python train.py --hidden_size=128 --parallel_block=false --init="uniform" --optimizer="soap_variant" --beta1=0.95 --beta2=0.98 --decay_fraction=0.81 --batch_tokens=32768
Each number is 500 + 50 x the weight over its row's rms, rounded and kept within 0 to 999. Layers, rows and columns count from 0. Numbers have three digits each. The size before them is the row's rms in percent of the matrix's.

# gate: layer 4 MLP gate, 512x128, rms 0.314, rows 335-369, columns 0-127
# up: layer 4 MLP up, 512x128, rms 0.299, rows 335-369, columns 0-127
# down: layer 4 MLP down (transposed), 512x128, rms 0.278, rows 335-369, columns 0-127
gate335 106:523479593413522381476546502489476468415530505609472436442469546441402489537452541447508514575433502487487519497542498530472463486385471479423556499545607463490561554478531551472563532427491486465486496414549474542515585498466526500508384563449523522439475473573586542503576496363497507565560536485496470437526412488480515467455513469553508587444424565460477535508482401490523504473499
up335 099:452484456492580471495410523441495490533394576453475521493448475505434512564446539519552449547476430599390452435427455562595551504574618434474529535427416526467408532531493492465557456546560484411481457597473505466523419583493447515449444458499512435537484491484529469562527533451445474566546396489596492529476490504525492483508532523464496497507521575460475527423573489464459559430514
down335 099:477513468546536562506508501454549547440440583455499510513587475584584534431513519564515421465444536539561490592481493525502539573493414525602384510603438496462437563506469542522524466518423581545423460528485511493499527398475559545440461607476530439548482479467515507521456460578476533497477538434527533522423506592558482520586564515458434594490399511438507459534547459460548452480505
gate336 106:497538490481578589470493426552416511490435484534412504575511633482465486439584490464448433461548557404448608540522499549445455505476438517508490606545497544608478394561543515486491449471460479455523493526488509471543459520409506553501410489381459502461596502532569549473539504479422534455506523535415514530476462524470564445446445504537488459595490492479458560411465449461528510506471
up336 106:471529507475462477507527558458493469550641431490544489436470486436528492451507477490549578505465457439558504557534534543525545494567509533443484440495557435483574613517435386521559553479464545483525514502473543522404446434451432448481516470547474433447385551504510654498552483476501480543517558436517432451510504476560477459444459512577515504400456443475564528416516519501501429630495
down336 105:516488493435463535544546526599603523508605460492552454520564440592473528544493472497476481491559506545479565452552527563476466415470510397518542559474596496489503572438585535512494593433518462461543529561502558467445465569500516484499550586576544523434574434435532460439472498444468446529517477459495478436509530488618470473392504565549587486520550442598570538555522498574530475469453
gate337 101:499606461456561428462584482525439552468580467400440514618514550449553452465488500534437489506557525520508468470505554621499504640434535397445503493495447495506524561545463547485489513548500485518462509385500521485466575385533565520510447530498566528497465534548529495485514525506503480555487495552413513453571468373535551444444561429482537437476480495428505558442490576446475570463490
up337 096:453480531532567555493584460601504521493494600429531543547561499546539597523494570512461486438469506416488542435508507502535440463573495496555551513432445472514489417539418428488524512470564481453428550482441593447546445539405526556508470427453475473564388401395501502505524541619569471467510544527467448445506506603493429483544468478492512532560567521542507496523536576524533530511587
down337 101:464446456453597548504459508460519464451574422510534576404442581524522519467420503521504520596434535453510495520348470469468509592448519493504531571537509510444451409492590474509528508514447599492528438524450447500618503552539625494492467452462539567475505476577422485502383529522501519553498455467481523536474484526449524429483481528495425492474512567535426392560494536533437542530514
gate338 093:441550440496551494476462528421440468470527467503420442426462436466440429564546529588463549549470565498521458473520366468490370563500537487474502469524486492585550446415570512506572516481550501543459397573512426501516457436542562437536407435531565464494521525566447524504447554407578476418482545422460548447502387525516557535455453502533475517459508457531513466571503455504503497450471
up338 092:491488499515482501509419524409471434494578464498483468449539467564512460444462532565523585619418514541487419461391449512460425530489468534466532511580455541541487449490572447510447486483416497412446462564428499448534484551504587477466435486479455491435539517517464592501462445470493513457474595475420389530513514615498559502447527440472398616438479465567515443561454490526530489521463
down338 101:459391521561564604534538522499448442460552537464471470514596452414510472548532511573427454547500425505574519476452454462505530512498445535506415589437488493494596430442537508452447484593506458483472422438458501536538574503496501456424576515533530522566512535614415518530515474482571499538415549544483564562478461508568561561517369470483574500479449477504465458497514536524490620515477
gate339 134:496469520527550503476520519611523479497458598427474460431468543470468485512493564533510491467605427468472513494421437546570607452655451567563474574469513515407486508503491495570390555496442481524473465458538531455482503545480551469423438430491469492443436489421440561539466497514416556512426445471563494476541615520461587475430493420456474504482456479537467404559540516465488506540480
up339 121:491452468475503451469538487376511544554547450553367502547478457463492424497548456362562487493548495502512452539530518466453398504456460508434502439539488428509412493470518422453535476591539415496438622538461464496414479560611447546550523551490486470463496522521537473363535550537451503472495509536431528468417492446524566461527505540606520516507458514538468558480562538498525474469426
down339 098:468473554525564467532528512596446545543578591468571393548457504546490513443530574383518475537409393441529607500426507573539460513504513541591479516464548498431517488472490505516411547511515547527489556447542473550557559478435591453490572519400411485506507530495464594508570596497519527502526537453446574514505540490466537482481517518565462496520522488424545586531479422427449438519474
gate340 097:504507516461394481535527478473523459555559540454516551468561474412540521533538431569551507538479563564521492529424426528523548470526543482468544463594442446470493513496524511611428550478459394448496475542481478710523484477479579508490544529572474484659548566501525464442534509451552592437443447545558458566468484503512535471491479549524527499472482443425507564535478466452464471523554
up340 097:486460575504523454446554539453495506534505439419553485580488402559513638407466594576446532507515601496527481486512568592537451489569525552508461402552454473451580544408439502537476445546484512509484579469489515506503546480468500535484507557465604593464513554526504527498507512573484500538494455485615396517509494477556536432567575458565489515591471530430497480520539565474443553531443
down340 098:494509547546453523520468510514411502500375510525511466473451337440475569543461432483498475429546523568555517439473526544544496486578457486461451460502500538484533410449445455482495568446418507504480483428482552506452498400539418537531401510506542477557479510432433505515505445529493443549541483548487415497482492485417591512498583426530470489482489404407498325452542464552501503510518
gate341 091:471552531506463486524497512541515476473588486432568438522539464535439516483528534634423376521527483464491526531455476470524452586486418464489408501445421452481531579417510558551490507570513539428443487588394556509519495382467447420503546444445563524490549492494552569453557417454512522461475541526522421529418547438479417512550452531508466458576449461541571555518515460454531480512425
up341 103:466501547402475530555490504499502444481654460492619442482528431517469541453519459589428514565584450511468545518502395481557408511525497523468503593442518526496503540458494456436571578551536472530601514490446524554464511442556477478484470460449497459504514505516385604564487502512417498568504422554419475525499568500569425443500395501461467587518451546512526434500464481492551465526454
down341 094:520460409523532442501534518521501508550453507497507486503533496540548541511429526398508408530469520518511500516464532563490484479513468426566461454566542584541532570427435587545397521529449491507440520553554447511490592469427487498496579493433459582568490443515581435435501401512575587481534556523635475494485478545463584574529535471550557553517535510513475556353540498516480563469585
gate342 099:439567610493527551404479547521505496453586554480502495507484479429595512566536513534483566495484486578456597593495383546468409371553495440510478538502496505469480433506574519533508471533418520437496453590494446529512481484470580507428455514467522562451512512535514455560413509420484508513484559397551584521457507575566514464550420563461512566512512431507557549482454532522574559497450
up342 105:500620373528499463416519598498496539488555473489455410526454499477531541498531512435581549517513529486521548531432504458485440516587388468412472515484518517575564498422421510484531565457597463548412442513439506496480514553466511460470456481503486489544440519488426517511665510576416464475562445545395458510565540465461510445513536558561451505438512559551484493481472532457462544567508
down342 104:572436652545522512515529498452413582536408409470553580479541525520475595518533509559404514512525429591533504489511552521408456497520500441486454438516485515478508507489496491510544427514540559481542500501473555552514411564428472632472507605514500476462507528503457504356494406462519529528480549478528541469467499550557567498505586526510429510578525392522483535532553487503569503489566
gate343 093:592490487544552518544486506449523523577515501571509547492511524464465419509318472641552519452552433582598474514500506479474554498471559518507490501490511501528546534503510449475556546445484533477529488483583472490514442463471497473462537575435497547495598477530524441499493621459490457390490586486453556511434531508529478499536468547523590472399517480477555425431588451481611521436431
up343 099:480604490447564495464485541507493450488498481409452512423547459563511443570512471471403538522407445555535512464450402520490505476467517533484600502495524519382493478483573464520619510522484447481478451614529585649495534556520496572485571483497560499497500521511523490614635414523454514516561472567639446482499472466506420523538488482445458447520493462545490530508480540510512496522495
down343 094:479506584521534463553438477431506454562452570425538481429486493563487496523549463537553551493537510449494562543391476562582566550487550586488585514454499522457582425531598460553505567579488547496479502452542594519468580493518519461459505529434513507497529661525470578547530466438567470507496454546500492566540502516439553437509563518524510497413511564535581438422468586528439574517465
gate344 087:498433546512472492518552467514544424478448537480560431453523475502475518464502495553565464388528395554405528528459480510491581511561573449556479478428458532515491454462451500485443517478400429529543387507440552621577542468502478475500506491520479495542449471505427471534505451586547492461443593523488598490397522513391492544470566585522578552428468586511558478564524544462477472529586
up344 096:568429527474504568507625560578526444494425532504595463539555542509493444495510546585442519476535470503479412551466517492516522474496526414537445452414436511452521496544476582489518576489405442543512503446496480563566528470533571476539514479464460473582513506479465435541465439574611540456552438440499465527438462500524483506501593591548594512479450517481483441456409600560568397511500
down344 096:474557439477515503491488513545499468579524497518431521506563489488513574447521570441464544449560516586519465450462506496538441431539559443456586463560466451482527447363433490481462464529516441445594545440552443487471582533447446536575520508421545579509552472448548571504471493508522427415522414523487507579544520568458558435487477579513410494477440533535596561575472462462482498401409
gate345 110:525506507485510414530453382570520451468433480563521486471629430442450489562536529598543561459439624534460511511598587492495549520598520499491523480495460521597529553494520485502501498453544513524537473429508562481496580547454440424459579490477487473486471512484463586587453504521547456439586462601620489535453554522458534511551534544575524560568545447569506527508460501529511507487425
up345 103:499436482441490525423503614485468497560541636492476509536472506514515438512519492385355522537555417400552510528430504438478511417532523461471482497464543439467503514505420496485439563518453512490514452504609566463407477454519587545464468475542511485512485470511534498451475556559418516539491422390477573497538438404495457461460573524501438480448453452411466477530586485527561444515515
down345 104:467475437566624519507458522467423584492523515388534522585475467508573498496459493516512488464489480428523498516540481490492475507446429507618506430506452543483487486574522561409477525553581553573526511503378460591573531463424390433404440494523492450566565447565437523558473505457551502547549601460442535499468455550438523480567518521470517487502469503541512576435497434460538514499595
gate346 095:531459572439478498543513476480586569547449373500480514584528515571537543558476447518467491512518522520443511555486485482573524553602552471494580510469462489531529612530523470520546496471444546489515501489409526483440454512477519434595454439605445415462456398643533431565541406528505481500563511377439503500468463499563526515473511458496462411555490485507469509548468451506437590438492
up346 096:465484560605432436502416622437415482522532451501533512540562529524521541511537559553473420561550458584472523539466493532463517454514528587560571559501516521567491478436464459503423478492479447499551489543509478573499583440494475405446477540463481511510525476501549434528514489563472584418447439465618538481488453493474446545495544595542469403546528425497626406460528503546449563507532
down346 093:441421572538522561509439409537498458466420437506428498481475518589494381496450455466552574471419482481535514506500515486434515555485450440517450400618444478567482538479502550510492468525472521463499490529430526429541472577540529537518487546520551553387438470491468532426470502565469537469437520480477514445516521577531611448476543505423589560527531591499435546511415632528516455483529
gate347 097:472517509500402456536512554459478519474552444514420502532543519571482450419538483546467535471540456471510502482507609518437588483550547513505532518508431427522496444432506546505506594413518567456565467527521545490526444546445524496442477445451482466444573494567491539534497539539439507496515520495661483630518510418631497491494540586555485459454496522487557439435560473594469626489424
up347 090:523503525470570521491511421531534427462450503491463536511427495512516501479432416489523444492456538531535473429421435526634512462448515523515561511530511487474563518557535465488413487451552525615508511565445521460569437603389491429588442476541543495402533478465497414448528511506530538581562419523402501528478570556478449551484500625532501435526567503443451501474433506495426465460583
down347 101:499448558462487461551445422520573463513461516457468445563493453535500539505520395431481515539470423583487588649503491505486462453575533504444546447633472496538524516505514480464540494537528441498470495490553517476506540490535535524485519529408548536475527504617480466462572626463542454435460435527550506495466484537544571479349398560570514558568529496458559452528541434534449516491436
gate348 105:559492507454429502383581504515516493561526406443461514464578463447605489520478429455566454526599470553511558538464455452524592465541550468488560456402534550586441588534422620466542499519522429462505538547603540515456552470491476494484532546488486565492552544541448465513465503495491514539552569460455420493510460586590529503559470537483503542467584541432489469476519570505497464387463
up348 092:462538480520465449562425505503485488490533463469578551528427554429450394577531461506550462517502500353527439515488541466621457571522483465502451509470612438491437443542581427471423517541477487518526447524390574524511457525524567542500515509577550440514480468464589505486511432456513476401483408536505469499469523486487483444464427603492564521497466458534399505494436539505411530583471
down348 103:452591459592457510520427526578537485499427514557502443456421595487531529461502611449511511404447462448522411464457556531513473496490513561555551472525538490490505508511499348512436455460518555513561546569425524490477485503507559489478502480489443506493504450516429444629553544414518499554455466548468517503438429494455460451503502514480492492519474518598541612443438518661487534567489
gate349 094:489485525578559440432554506491438580484529521496452474563614493460458468580566492544547435439454444505470527513469543518508505465505602584422397558457568461451447590517524388485523533520452468495483530553516439479516456541478525510483470500505567490557500508432555583501491579546511505574500515525631454463549455472507451592445506557551418488483493574568476492552498440480441511380593
up349 093:556430517591515515461524551486378596445539520452496548467597532476475444548561501547498374441543480512495516572527573513541498444561567596544558543567500402436503566446510468522460463547526542527435499574520484509484447445487506504501450447485613540507499493426532568497426499600542549487508566551567515513576473435491510591583476451528417525553535443534436472465533454476509458462557
down349 096:451536472539464509450462546478515417537547593480446524518474544472518525530557464515497448538595530511511485461482454480593448599415562515530488505413558500495573461470505586589477458520516441560565397466525569619426514583417500450503502470563420413494475530441445525546520402489511473495542493461491514472451530560495440533548391382466452454474488425551516451507467418505562481562484
gate350 097:454512506455459537529520518423441555528545571471459484513368568530502524502534555548489532518555408480516528484424477472497558489519456582483479575552451503552494589459453459542503511480555458588460535488390551578530508495474538422509493486415602482520496559584572470486440542624571496477466556482454559509463478407483505506576472533491610434472484513419458496465527587470608477424447
up350 103:442436502455507543501496447577540474438490458491458514529555509496594485500505501480508449483416635522541609565578517592506440465482482389417526457472550511499603466483516504538469540526454484506499496543485463430487523542542477565439493515489439478471498437444456574506563462452497503488469441630570379455563529582447480543385466476548426563538539484549508516543458465527392551561515
down350 099:503516439498642509483476366476440500535514453516524459532463408559475557521447403563469462560569452524424530559552422471536566528549518516608490557499426498577494519483528466473483498576540633509488448501424555394547493434438528436520498447494552448405464523532587552452504480502433498510561471427454514504480515414562471535595551562493525527471543476504493442500495525496547461521556
gate351 089:445497533460479534432483393547496441457481505474501498457538381461477449576517436506538541519475508499482484579556517364448550464414423515484488525523510405634445446472410626453426548364535532496446527452490426443476480542522561425474538564519548500499508471450406474516507439524454427452535499446465476525510591553522548532448478427466468510512526437515553480533570505523479500478537
up351 092:437578394513548442529467554481455449537452464579539575544583473518507494520473581547479529433491530443507542422432446537487536569491530570500493571493503494522512509578615422519524505564444501527516547516479547529447527468448521574477541475457358555466489436498540472496523546456529476575524500484413539445473408389483466522539512571526531517555468434489511494401447386493511578504384
down351 095:588452502565502485388540508509546493389484533585433468411450471491521520483515400451452417502523448516522488536584481575495474452541491521536496440463517474439504458526478531539546554486493471480406537559528492472642585560503522440550400451434553477557512657585499566469427484480527580474504461521542546454479446563493560464596519457452471474445494520535548489495483526485602488503495
gate352 111:428483438526603554476591489496545443564568496529529559443455523495521372481533449518539476530417518481478495549538404424490535509506551475478468480527545509480475432497453579520440439503419442476485500589501517491532467399503482493463473535513405456415478471562482581508622544486449526543476508443510463441519552499458603482487436503602471498509571454438646550420495460498423481526451
up352 100:490436474388591547539544451538442522518502418501488504491488426413436537591504483609515580493473591455496518425548425478473458472521518511402388545566600535508487503486484543422485500465454538505546518434437485492533457497550493544598483494501553551490398530538439504535444427504447534494592442490541482475477508496556553634478528448505500517523450481467443508480442438472552491416604
down352 094:492464543492481486539573470384468468410530479458531560443537517451494645464486477466483511469509563549521491381448601439476525433516459443525512562514490568518521560484524484510601459519503526466500558435443609520515473528483537530528474563521572575581516549502526491454437455456464579472369478539472525458514575547466491501462486511388575452453487584583435501502439541572473498439566
gate353 095:471555470574586446577523457557434443463499550550481516501459517516471512489508530498505548440466512572474554509496480486472583542476509470529493597526406446512577458568484578572535563496596447402554471495453575552461580542628482546460501538485593516524509505536558503464438516496538484444536414496483473498491554500580521426485471524457520585594447425595476469519601422573493501583435
up353 099:470472475394570539485481441469566512514464435464550511438512496529493499552474504554534494580538521502492567525494474466525503513568400525474515469526524418495529509422512570426432542449447562585503534509590392481483489511456499406424478508522453477518511432587382517471567485495532538527464458469432563526486438525414435584525486539489430386421430551420553586413418488480563519449493
down353 095:517519551485508513377567536535558482466542514565530442522486507477538515512539521522578418430512451586482514495474468498521455472541438503506423525542483544570564547545595544465547477493414536472443498518602591534498472522502469480539544506484523450611484457531521463468343509426473515489522509520447579391473553555458513513488546472543449349490577431556503459554545492445498361508504
gate354 101:476483564475533486501521463433509460466530525487539570422457630458444499539491416560508504495418494556473431494468438504479502422523500459463492536469461448480537496528617427599405540523442581530500579548556456530537546596527517573458493465490564421419600450529569423465585548458486517490482587480478454511505417531515531483544599400455481441482492490541503523548495457457405523430463
up354 112:461488474541503486530575456472542504495468482540484574512514497496536535414522553481442423412466491549442508446474543489515466463525544479554530429504570549448477557588515463491484461562564526483535533574469563480481505505539472462449564468547480371535464516508519491453472420522407518452384480470495423490614537523657486562437412578575534571554523428517521514475452433369490528535429
down354 105:472573456468485459456445504529468528602598450518522481459388506495525539466502516451513429552446437591466489393521485467527492491515517569454492568426456484547469438494448463573405518488492490535427535455535465523496532564512523492480524507445420409605475453375491372503490494472516557505545513489511522482518580447547526529576634473571512472459569462458466607459550442471490535545562
gate355 088:497589478533474425535432516582467551413543482506411558457539552423399567467498517536453487443529506424389517379487463546492481521441445464490520559415489513553480481470483476498587415479465565535487547554497413559408506497407558543478502490491510509502490578465495431597458477512640461494519478576484535531470482472575515475468486537547554486431590459432550446546546470501467542495436
up355 093:460496456533546461504486479510490487504475493537518498509564493596481479585559485456525452484483534618607352495483409492524519548529512512580522504496522555502517506443545566552458525395514523521543453467463524493540530458490477443575499455503409427466475468471590482436468537572471501491514589435458516494547415513580612475418607451532525450551526585476410428526546488409506528520610
down355 100:560540511562418380361495480440417512410461467470500513498443518467483601552444543572509511516503503394546492423527561487534617417441450501511567480524455543531526598521494506502537421575519530431378478522527545560545427515394518502544511491590525481522587481431447418563497474468489512563461508498483537500469506534500442532478461512432484507508422494466485503519528534491426481537583
gate356 112:429512634425424459455512517458470489448491422509467408571418581479483509474538388459509432592501526541506477536474541482593484521497550485495583513473525593495509412564621421556485540458531474477456534516549453521431492489447510376466472542522549536503572527424418468509474489444488541460544489508484407422454537596574485539480560567465531493548520430451484564556490523488482516487477
up356 115:459512536485481522450511522326524520530506561505515523506542466470515487502557497547511571495362507402500440527576540415550469531524560489563549381518499555531550452513516547529461489530578502517520513504561462428564472435540593449446518562460495443456482511487505576494460525544516500422585422442473440418640456450583473422462535445507492539562526521434497498559571497465471573512531
down356 109:487448462521434539471415565579456470523460482452485529495446513627658488548566516510522520508449415567434496443481446493510463534492543505446441553405507468406442467548512353517537433532598509574435486510514501484456514497511461513428448517490532525583483437470495503477484589505459583484615533460544501507476548475518578509618482510554460510531482545519453573547548456472482481573533
gate357 097:445500491481519490494612456546467492519535429471511480490476422488563463497456372545528540483427398539486495537455446456525532399543489603505609477563575505444454527496440458489518512559473506467477423511487572547491506588490470506484502415545534580561453409559548449455536494581532465509431519587531545481542453624463459508543542521453391526484499556566475489562516546520400536514583
up357 108:516488492441550622427538447485578476506565418563518516401479505405480470505446449526525484561386450503497478571493438486546568476509443510478554502534542493499450477426432381528545534552388450476398458521493557495491454563461519509492545434576525519552430440509520450443586450632532505525437505562492502495496436556449498473569514475501489458473496502533554399595463531451485492570499
down357 108:473444468495491480579522485553610521529543480490389524632496608528553499429475440430456486447455491469475444496519460614461550518565492519489430507547454449595474499497559519437431463464625472496482504562481493480575456511532431495446569481553453464512443402516483534470521442485515521512505445607584391548539540470457443570532513496484495420479476545460535552540405523540480428542476
gate358 091:456579440496560519523450554503531452480512389552378548463491492453631494471452555468508474528514558585470445515568596516518454552437486538478388492446580438433479485496501529432509493536492574507497545431508482526454581475426578517426445533472491518455503539466440478505424549502414402568448496427476518511477522459429620490550502525501507547486488598447534521518551496589525475428457
up358 094:461497505499533511488436474463577425438413508524510456502541495427547485448510454488514483538544495534543461517458425518574480525500543513473592526514614398467415575525441464493437499430611601521509528516481452470540483498435645476424448585522523507553542597507466515384430491544457504505470497419430530466474543381490495523548468489469561483435557569504462520477488482566518406447450
down358 105:514478468491371418527508457434574514401423542522509507491521601489525480376447489456514493435471515539451532576585496527529563530466463487474517398505362559447452512490517556503523549477509566525549492510485417603495525446515474473561454494476441483468522525463394531581464502467476528525542434481472458544417534495478469455600474419516539514470585478473497430403523531480529538541379
gate359 100:478564518484510474516532475515502552458543494478518440509534579503446518507537509580468541491507503524518509410438523460510474474576479494513383545376560531453540532527436525524592542365505473522492491448447452464424333498504528379546594446436475471525427477534534548613555407526454531467519483488535500466464497514553506502500493610525508499542534461560555537503565408506566602524542
up359 105:547519488521522516474534499527554537521537525472461384464547504462528518376498523439492617510467580606526521561395540501493490494490449508535417534376545486455500425526493565547511487397506517452507441470466549457541374512498548467510527510410511425500481520609482455548613425529488548625471451450447437485455525436585497506430508485482529543523570467495445517497459446475458448488450
down359 103:491517557432539617500544598481551504522460506531541599512510485489474541400481501509525497450502504514523345450474549486513411494440457346550473538556458520516429434472523501416478435507525496456540494531494489433581588512482493471531447524600553517477497556478466503393485435431518486511507459518496577556521484551480504493436499512540457387587476537574454469480468524523636458515564
gate360 102:572480381460600492522526529464550548513560474505452455455519449455423451494566504471467514440457533557516486519556462557502468509452595526488588539449493367464602485467583510424378559495465568452602521488484525446487479470450502524485484564564490472515507524567446515451517519529504517470500492586444417547398480482580531512451515495430514490493578486497492438530528358597539525441482
up360 103:457484533504502436516498448503520475460480422458534609480421554471497581570495510549488472540453452524521437526470576570466394412484476495442554459595426525481535452556487442548496398505492528554485480555470543545526490560486521445577488362453536531492515307455535575530520508439515529457562549460490562475561457523470516520511467503526566572454440428529435484507555581481500553439536
down360 102:609542424527500488418465390560598509555504579458565523506555446557474426543516527414428483506475442426451584514585455529479487431583522514505625537536513499465541501447483498432425569528571456457556503452477571536500374526497435520523487492481510521413519509472456496444498510552514421522571492442528548545541554431471534542479493523570383522526533571509441446580477523504475470505482
gate361 083:455512546502499446467571456486391543529455469502542391497420509490469539543454561525573465486484462477544627514503470475468484492506409504591459442574485538554481579463550523509523511414586546581443485514469445514411510447456542504463527488517528542439488517518385560580525532440546530520392503516575523485444508408537422569432527565551510506414536486454541576443496442486452407555542
up361 090:515517486474494648473472502511559533505522532478524531473617446466472516528611513564466488470573516508554443511485451453520498499416528485439501497502486393540502452528495558523428443501442418376518502503501428476586522519523472611391524528556545503482510483440555461538444481506547395503540497556469543525549403539468472583594442535468512365546463481447486542526450413484530460577499
down361 101:544489525513481625523481556500508545468494592428417597510543438554514444485475469499500536523526464475506496438485592437512564507415504439422416434548488445534481482505488448481529363469428411477552536511520514452504467406574525548490509519461512522401487545377483444512466485586452452483501511455524443526472589603544574473539544522536476594479576509525482442469452517535609540476468
gate362 092:542397419477569484507535494455437418421619446449412501516487611429491498448474440571501450533519567519458497617550410530539547440556455494455501514600557411495553555521499430521442473549515561419522556435450477521451508531479531586526466448534514556529500492581502442483487476558489500491458487486529508529460501546507340514465510476548447499386455455577505508547504476520464517455502
up362 098:493493548511398536465466492505486541589473501500552537528527513633482526615577489543514555436532521528474486440391510458455497485468483484596497443469563603499477510451444581493480537475500470513523467499580534495510577418574485459584515530444517538487545459528505425442508482489488513475573580516585496467565500487350546503579520512471498422515490513577425549386522575512619451482485
down362 102:580501551439492481493486490399538555506462547453525515427540468507381480454603465591457485514496441526600547488467587530438570469407511436529535438477528519511484512467486565539526394433476386472502517500480614488518415461492588401509423509397516517475438528548521495499478518545539575600424452508532608483514553529537498498506477559472515513546556442536469453566504530588501517497496
gate363 097:539510599495566512515523470385430533432441516457460489429520600426357582567517520396478520433446466456573465495461471579423492545428534502484552530518431565549518489470486493499509519520511491491454537459447486446549529512462468591514524452496583477435436459510466550500378495515441475484523524493557568531411580416515505422507515543477458515529536442567465537559561494526531619492472
up363 097:487507555485479408484382450545465416455564436529513482591549496467539444416474432479457537431426538501460484500427592551523487499589551586464526473532500477513543528512558488494540412557390499527509570601494563575490489411505595452423500453460511437498458431549512541505552459584478505540391497571467529553583489502506518483480493454456494537517411593482570594510488468485544514508497
down363 096:501468404508543484490394540563508543466476447492529477550454451518581433459527572538445477530548508563386523465448518440541442596547522542543423545518449437474503487450503484507466559507537496447512453494528580480469574549518410569534471529506418469497502537417534526499488482486500549470623466527479553398459526505520585525642531555458549579442608484498473491524480452575516420545407
gate364 100:492529413578585551506474530559474496504565427522446499422599463386520466463455476509403517383517562454519514503461496570477573412519532468405496551518546556496547469497450448555438573421480499437491523506485558551498484463573422489426568409546460464508571466479438525511454417491490502579399540513601507460495500463515424544456569522510582571520484476476538537435483489530490478533426
up364 095:492571569444419460473400463550549481493421489459499496506478645505560493504478474504584454573486459568420543474529538535508461413570568503531591483409515495452521485452462584475509471591529509609549467542467477433494492525487554535558438512442622579539479514509482488543476566517523508454583473542455530485442461548577462465488560533500549431409490415522521500594494596452501532466507
down364 097:568521540510539515469547457476507504557467434545507466549511458495516464432493527388485543375554505465438508577517515536615526570541471506463543509450487459542568494524485490441435439418500475464562499469504540524483551481580502524466547487523458386442592487412471397507566509441473461490430507510568499379467461459410438507385495504510493564635574494495548510498550456531446488589547
gate365 092:494486527513542513518450544472544447533559411519566572499583418414428484561539551482473519484497432530455525477546446513540519541524461484454461626460511561441508560546401448370476507534538497503468440526486483497463543547574506524636574424431500455642500461464500491532486497575494502475524510470507468516469525516468461550466510434565528459562392522456506491440489532448469653569519
up365 098:381501456439435412548484489513549465498514553476472599540565627577516543542524450530472442516483522521474529521508475430580496538426533483458526382499595592585471459512528572538570512477490404505615568416497495460503486511552519550539557527521492516538497507566483523558434465444407535565493517615412525504499526447512528545575530506505532522463535485474627477504454466460491433482500
down365 097:496515551512534571538500448476524499519549463491624494516559487480458473612515522553482559487580422446488503477548590536549481550458551504427446562491501492432515532541549488535567599470555488526473466629584586555542472504508482553554426557585543475503563512484504462576616493526494503423489514531517480446401466418432475492559459466596460590458534405488555528507446476420467454526544
gate366 099:469431482495450485482488484485471554514538477513450399530504595465503519451404366407502506443506505385505500554486582540517433409546593478549547515450529485580584539484514522437544531553444499533550550522525516514459488389539510479507439501491483497471517542481564482408365555547395618494487535523531488565520523430514507479582607529490476449513478501539442442446513560466568509456506
up366 102:470466480533445477430547499547514491454459563587458504489487531484527494549481495439475574460438517521524437451500576563483483611509541474514521525565513518427585516484537568501472420476509444348571496416521545418490535530486397494503577477494562504424520608583496511481530517533539510446536479482492365509476423474505502454472555607551576529541464473404426595488511460429480522428454
down366 099:525438505563548442554476607568495565532550495462479467512496488445486546518397559417500533496486508568441453433454448493497409479529490541490613463498588496498514563649528475557572589507529435554563552498545523482510517553512483531484423503569428392484441516524528578524568525462580553541509502460509479501512426506605511538631471402504552557440484509500496470480584528474516515530538
gate367 107:489458577535558451465495465483525498519585389379480445433517458449513531547483460470594515443468417505428534478392472577527501527485424523548477486486527499503586464517462558481598568444531548499490473469517600529492553434445513537551466492466479536445472461448527533513438574491535519517557443519433494434452362481435588619464482465544488596496497496416493533486566563450526554500447
up367 106:493473520559499460565574625534477465538549470529534530460459511574504603509591394521511458441468427464461483486456524522574486545454532544566513492512532507492621449549507596496540529437544496357541495491525527520569467500448485489574512545410500527478491416422525515485460526509509423488419487520492466516497432513435531504477507542543523577603462520382436563461504610395479515501451
down367 104:528489473453447528493433515600395458603524394466481515484582422415416515544511531523471528510485524447465378471535465588431445503505509483558514413538483449496423538559538449436479523534528554418613514510506484520457414470529578546475476563529439430632429510485516451494516474488511537526502551483547481546561468514473410393521548441496520514531469492532498453462501488402582508453527
gate368 106:494464449492525414464468506500485485520461481567516554535502560524478482571530481545491515507400442528524474520459423494557533548575457530510566553447500514454542505526432534499469531507382523472517440429413539488561565532487529427528448401394479466527513519504513457485469533633503474547451525501564364531492480536427472484488475573423490487489503618580496528509378535533385588576575
up368 106:430501459556546495569495452520512559442506537482559539475396570473451510508470480448452488487432406376461572544505501466541486564525510472532606529436523459525561437503442453562498506423443467426392492515541567503534516513519554498488503353524540533592479419504591465491504511509493433522518484569477447478526605474515536503498572522487478417519518484614429544411509549387494545486518
down368 107:510432488502532519516509612487513504538516513385534525470591459521533579517507536479550547569560530492429482416453423510541436521492443626558387635537523518557456466505545544489581487552640514509434485410496518397482494485504437440523503476614516463445530542520494576574532509474586518495544498519522601507511450453473437502533494446451510527491553430503461508530571495555508440486489
gate369 099:494474483494395536572432522599518507413403542548453478522479441526454458553549519527502518463555468457446537578457509509507531583543451471537389463600516536487507545432462558586596497424526453496508495470477559600475458489408523413544514497483461490524525404520586521527481482553559450439461470557493483445437446464435513532597546574555547489404596535512510463500530478500530601518477
up369 098:481537554373557452415515465520561468518536433490485539480494511505489504529472566531530518558463447620534533533503388430554555446571537497459541621589474532447567489530542528493480508482473572467466574459372504452489509454570471575527413521439475552469433581528461474478484460466579452499504493477523427536535567551527494504504467533563456459538442620431537513434521547511530609443478
down369 096:517525559520512457433539499449476431552528396473594526478446465593588536515434480482497469620634384488481501543469399538577484522478533476506590584388493574548455438591585461550499476535531566512560477479528577556500549554457509431483451464426510510540469463489591485546478469502509499540508578501498523523473492493457527533434566551471461495530465446555450544433449486556505461570498